Weights of a small transformer language model: normalized queries and keys, 93M tokens.
Each number is 128 + 24 x the weight over its row's rms, rounded and kept within 0 to 255. Layers, rows and columns count from 0. Numbers have three digits each. The size before them is the row's rms in percent of the matrix's.

# up: layer 5 MLP up, 256x128, rms 0.288, rows 18-37, columns 64-127
# down: layer 5 MLP down (transposed), 256x128, rms 0.311, rows 18-37, columns 64-127
up18 096:109119162102100054134079153162134131126106111125082118173166131144162117157089098092105149127145158119128147163094096122124134114106138098106160120116160128141118130136136136117112083146138134
down18 077:126204088112147123119126146163132116106168112118112141114117081097143145110122146108100107097108083129124141088161134102153154129118132130122094152197115150139182139152134121129164096113111105
up19 110:147058144134159101073095139161136121145098112118126116127134102161129129159153163167117139158121134129153153124124140124102136131155123149138102100097154177165148174138170141156121113118173116
down19 101:134118134151102133132126104065110163084108100134154121114143125162144119117139135117122077174177123128090125095080138125118134153126160095120115142123131149127136067104098121116115192136135114
up20 106:074118137143085111129129102135117105148128153132135085118145118141113099170083151098116104099094124158167129112144140130099114090155153156148140124111052133095121140141099142116081089122159170
down20 104:113129140110128125103142135172125107100135167076111110100146101119154097168143115098119138114124098119114105137165131160100093117155147139141142154117137113109140125151099132127128136135114086
up21 098:125169128087097103118149111093145123155116161148134086136133125114125099132114104171152134158153125135119128105138116154151113149117169131142133166086125119186135135091123155126146094151136148
down21 094:075146136156112108113151134147133111108155096117093146160147116122110131061116157135117102122124123137108148109157147104104161123159121138122134139124137122146135133099142087146127138141162096
up22 093:102108111146153073073139061133150141109121131165112136115132136097142091148080148088126101111130110147105160177116148117129173129105127121105103092133140125145148090132164162159191148136139134
down22 090:141084099083095138098146098126155173158116122124140146131139117113105127127156131123188108161130155133106164121123115118126115159141079165121150121124100127092109169125144139120079170112156132
up23 097:163154130124116073180123096157105126167146099154130090144113107090189119123102154183105136089089118142131115125128152140125141111145112148105113136144104140129159089129139146134119106137148105
down23 101:124145075118138151178132132102111114153103157161123146114166130151127130136131074129137088111139131115097092097133097146124119100145137146136144099070146087125111119129128096147107154170157138
up24 099:157116124131156127153129137144089146167106100157131085137143116119142123171118073123092080064119132123157159169160151147119165139121130136175117171095100140138172092096087132117124114136136105
down24 106:114124121118134142156122130146161119126137111119150138136119120104133097167100167069057131117160108112137077125151138131130166148126123148167154125113130124122091099127148138118152089135116125
up25 108:121110127078124158125193121164077150163136068153161137159163130131144091124146114171139130146170127134130157136136157151121113150113114145118095150144117160158143145104104131151115094145168130
down25 116:128148139183145140163141111161152128156075143135143103147112126135094139145110086153159137172083130083138133135151153138188110126076127145108140113166111132120131115130119121158128108137147165
up26 099:145151125116158116164170119129158105126118139103172129127119135072142127105088127117142130102140168140189126169148130168105104101139138137156111138108160094105145133106117129164143155108138082
down26 098:156112076138125125144125101125119069101112149129149107128168078131147099102117133086115147141107136088143125141114106167093140129113153160117137146096111103159122148113092100149127148134132103
up27 109:124155150117119084163154112132142167109111129146130153145145139226107122141167131167146189116123139109134134087137115141183148133117112108124095150137124118167130132120139154125164118155168120
down27 108:114118138130058129118178093106150110160153123120164099136098117181159116117119152119143131132095092116125134136114103110148139090146114135118121119108136089162095134100143107136137162121145117
up28 097:129135120100159132135152133122159080134070123139125135126133164112128100126098123150147123160134072109147140108146112167124085121122169124115127113083168145149152140144149167150123135086117098
down28 096:090123159112134153123128140116112130117170128163110089162101138075158136093118160162108110123072108178153125121126108096102143121134085119080126142118110127173115122109128158125090123175114115
up29 098:155152113114091099121174120124135155096124163122131138111111114098106136155131085115127146161098131134109128146105129128129096079097147154141105126132130192081164124134152153148133142138133114
down29 091:143142172140102121099163115133149126126139142109138155128087148110106143100132103165120088140117098120089135120166138137139109141131129117152097129129118126141144073125148087119086176116151132
up30 103:119117095135134165099126146132139152132114120147129096173131173127167116156154136165115129112099160121128161109152148153162144113108125127179151086113102118108130103116151149117121088156170106
down30 107:163142134120138127147141145146155117145105105189143084130178169092130139134090166164154121132135132122091129134161122126139128146142136131166128127130129097136155146102128128126150114110144116
up31 093:136171136146131157157101152151128111089135108145088126136128134106087125143139099138156160116106143125120121129114155091145132090151131156114110135119132102136122119133114080128161143166120086
down31 094:155152100118103122110131129102140164113124126114120192145163142137107115171141126128109123123141051175139104120148144138164107159141156107112093086129124126144146094131132129127147130125134132
up32 096:106149088132115120138122094090123142163118168113094103120124093111115141119111104143151065112163152134127163188083096118097131129154123127079149135079108155080144148120134134145138115113140159
down32 088:167112141115124072113137102103135117132152090096171127106129085114117149126128092141138113062154133104103144132090170142125145094144129146101134110134139102092137135113123162121162064130109110
up33 099:081124123159117110099131117104121180102094139140169171128141133090128128146134071164124143103106136108122109126111106087129146131160137103096133115139124141106140157149170108105131130119136142
down33 099:122132090095153175138112151149138138098069123147096118105137155093128118138136124092150125109131115121155092097144121112142148173100106153152111127149134109124121141158151112144103119164112136
up34 098:068150138097083131076147129138111135134139133113146129101109117087101086116151102145087171129126125112112155162091129166097091159117170134184144173167122145102125134151150121161168136137134161
down34 099:174145149131118134096114112108107185123139080108103109118165140164131096116175142145100106091156155130127096132099140093117124167132099106116119145093175110094095131158124109133138109080149114
up35 092:157102125165129117127116105105139088152113124122102132177103149148097149153112135114126130167097136147155147123135117187134110101132139149140120100109114117085087102148131147141119174105104180
down35 090:090137114152114142136146155091099115122132126132139151144098136135150157132120138137122099142145087146099160127139135110151144115100096099134133101099123090180124094093105127103095112153086121
up36 101:135139098131115126143114111108119148133134149121131151113161138157128155152114136172162104107145161143138127144163132111179150090179129065180134108124114133125113134101142157118094107126126115
down36 109:098136093121107133097135123127144111114128122120136078147154110126112107111087104163105095136138175089101147141143122110133135192101147121122105153123135157136126066132109109163128178123152106
up37 101:082141151118094150119086128106146106115199149101173157117151151151136120117158136128115147169118137162091110135154148118096102145090117155129153140153120149107163140149149140177155108145124111
down37 092:141131117127140156129129141178134113159146119091153124112101089116103143171135121091100132175135126099116083158142100119164126084105148111106155133101131126112107128098100148159134110083122136